Part of a small language model's weights.
Size: 10 layers, 3 heads of 64, vocabulary 7372.
Architecture: embeddings untied during training, gated attention.
Training: a variant of Adam for these matrices, 123M tokens.
Each number is 500 + 40 x the weight over its row's rms, rounded and kept within 0 to 999. Layers, rows and columns count from 0. Numbers have three digits each. The size before them is the row's rms in percent of the matrix's.

# down: layer 3 MLP down (transposed), 448x192, rms 0.0681, rows 299-303, columns 0-191
# gate: layer 3 MLP gate, 448x192, rms 0.0732, rows 300-304, columns 0-191
# up: layer 3 MLP up, 448x192, rms 0.0668, rows 300-303, columns 0-191
down299 102:526487511544613565509428473510527500595479604556534522489490509472497539533561506515553497404519470539626453478539488457507451531454415411425506512481526500484477611476545498532486525496499467519512476432448547502468495473542518500535525472515550457476484531469511530486565526439486505571474505542536564490475521570532434490510506469484476500532457409505501504488527517452513526508498473496478544454527522588423465495507451512497489538500414523513471517531459585525477488485434529479560487450506507493517513453501499499539502488515513489485531485484436406574547535477521495525
gate300 091:476499498530468532498567522444462483543464506489442508508490468511521500529447502523502448490521473497497560415535487465502480547445472491540467511544519587479467462521495473473464557463443536592511432499510520531479454497577460570470470489471493416483481529559434518542443518444537483503437552510612525468503568541455474406526562489527477450474455518504551501419426432489516462472541476518547491527527493511505472564499517511526472431491542566552483455497517488474487528445567475544455509524545503504477529525538490473472530512510541481483553432453447403456544571482514430583
up300 096:556435492528506492497482410491465436522487533458554552533495509498481498517512498431565411537497519472411560538512542490424562521427545489503383543485471510495498509434555515495485497522486489448511457507505491541515505503537427546519459519463509518497564536601497497448485487597534474546449516525494504535474490506477513458435479495589497502424447457519462472488555470529519418480465481500481539429487578534478522471487543543521430447526486489516515524486427465555521445476491558528536479514496595529490470485540456428483492500443493527541489476534443496516425454479556491563
down300 096:452512471423434512501579514500484413608540488496496520473548518539512418515529457474512599497467471555502540430568507476551516505492446479497524471430400557475508477484487507488529430449480463481516575562504464418477489518515552532518487504482544501500563561452461502464508464524481514486534522558413481566465477486519483496493490469537490443513503443472471458490543573468436490545510475511486506465573589406447543529520519498476487536489490398579454414489523578492484523526483475457515462517509507473523520485530480484465485527487559516491474472465546522482472447465478509565
gate301 098:500470470548473478529508537530493491486515540506470487475487469516517470536513482552513471610525526483470584536490491513502456492459493512473480525545491473457482516473459517476477524559536469442536499490538564502560519504542487516450513473470483500515480472473512521473491526536424456470475577564551483488428423550548399451469448541527561477459564625527505545510399475565502529434526509536446500497471499476487498468455511513428436505573387514505537503536468504518475459511490525414513468521439556463488540484537519471542420497546538457439560485453502501454391441505542495521
up301 097:546467473538497391427443467485464462575518455475441558452494454450494471537488503478476417503513544439489462514520460467447557524488488512493466538501505464501576508555496544477508578441479466544462525517467466571518534508518563501551489515472554431409455530542475508458466487467534437470484529458546451449492482533550434469490488463455489468547439547482537511482508473544479503461472492527447586440558507525555538457546529469537453475469509510583548492522405454528470515518451521518458465542502589574493498476531485537460487508509463492447517502485553438531468532550551546452
down301 098:448474538583545429482475485539496502525479451528522514484452549594546484531537465586543554431467449521546488508539436486493433495518463454481515499536555528496525477526536487527519453480544487463472542544469531438452487500542516553547519536479492473453530426601528541478483501543533492482559593475457446509569437438562519510535540456494467454506497516490488454405535472434519504468510494468460550500529540530483524420458494531535483447466418441547447506502499506465437485528586506490527484537492520593451552542472503446474466499515498539559498521474518513475575479535425496520
gate302 084:538472576515419512490474491604463509420438490551534481509557500476519527535557563442414515532490566489473480452526481476531512453486510446548512462536472506503480522483421546510531503561539533519478584483454527566583488561483558487505506493562512553527483492488469567535465489504449569478503498521579568499519549554459533546425527519458485576491513567514516563485530455474521505410520475544475523460462578494513554452468506488481538499411471443495489459484542515553513469490502496457515444548515533474514530504503503537586509595481514482465512468564512548471531455532543510539
up302 083:476491555566523419531459554465485555506527550529539545569534447448426483466430502429490455533499492534438510487426608418532488517511519420514520524484481453462473478476449515546497467479521487464523393471515493591467535463519442533484518555435473435486572466477481499479530544563454470499520537537499421548587516448459481497524498517508476478483489489469485510511479548524485487476472535536513483482507437416402543508505560514528502476501463484506478502552500496462476506536523544511497548464534539519492492491564497568447477563480532597540547504476435492541443467439526516471
down302 098:517483542559426466520449545506575540407433587519425511485514488470496537524455467482514454502564538492551514502488486466498514390488487418457532543505458488517516484534479542538509455507525485544587477482518523527551549492445550497470499538541547475539490467491476502498534461501535460534510464534486493480448417557518470482461423525504449474519554563474471515495522550488498482476526513563522551551461473546501431529545489565491411505549478538485475466458477481515446433507501591484502496547498486559515482561429580467497544529522525507481510493608570437501417439463480519486
gate303 102:511523500556468487526530468474477500478476516542545475440552465458536460479551481488502462473612549497489438472489545559525487464521473405486523570470437491514482455592440442440460455552424481540465475483546558551480511568504499535518501492548487435516409479442564538480496541483547531501485494517448507513483469536507437534549489449501537498444509437519466459499477402531491523452498468522418536461548497515484480501482559478477477463477529445484480523491481580498480469485478414594479494536466480499438484436472518456489489495501456543506488545423553587509583481460520446523
up303 098:522528444429476518407505468496523459471491513521496436472523489529429455505565473503511401466604495467449494568456529523449570493487529495515576478474508468467520420518528497576494482569483548502555580518480531443517476568495496482500502564456553425543468493545510509522534448537500467501532502498443496423486445509481420503537569493537529480502551505513462463522504528509563489488441428439558430414512552491490487566513453490400484513489493481484524562444522486499497428464532486484419472512456525494529447525481470484474429500453472448433508476512478493467532517487528528455
down303 099:538543473438562488516555486503476453553474470519548445490515449526514492507536517530436493443549463479432479460518483568545528492485520555477496476534485472609464504512511553477505434480470440484518499530525512475488505607511581527475515553618512546538536587486528541536474537456498482528464484474497553488505516508551480548555538460476537489424425428543431524500500538549461535501465544467484519484501524553576476464548435477524481435493449445470490472525529477534495496433471512494489484401555435493462539465506512507521462456480556494522522493576565575510449474496429552523
gate304 095:524541503493483435578577487449487472583516542557408470511451482484488527455485530456462509537559560497482445491482410505475590467500548522521497500594437467433515508529525583459528463512538526438554457475447513461512505496483498460487586473435473495498494487449518499503472536543540485545466480593516502458460462486480431527538557496501453549532464539544442558531495571497475489535516428520435413539532537510495538500435482494430410520564512536481481509551524450505478484505541470482553504467517478496550493515528527550493486517501541475506472507583462443510482530482452503416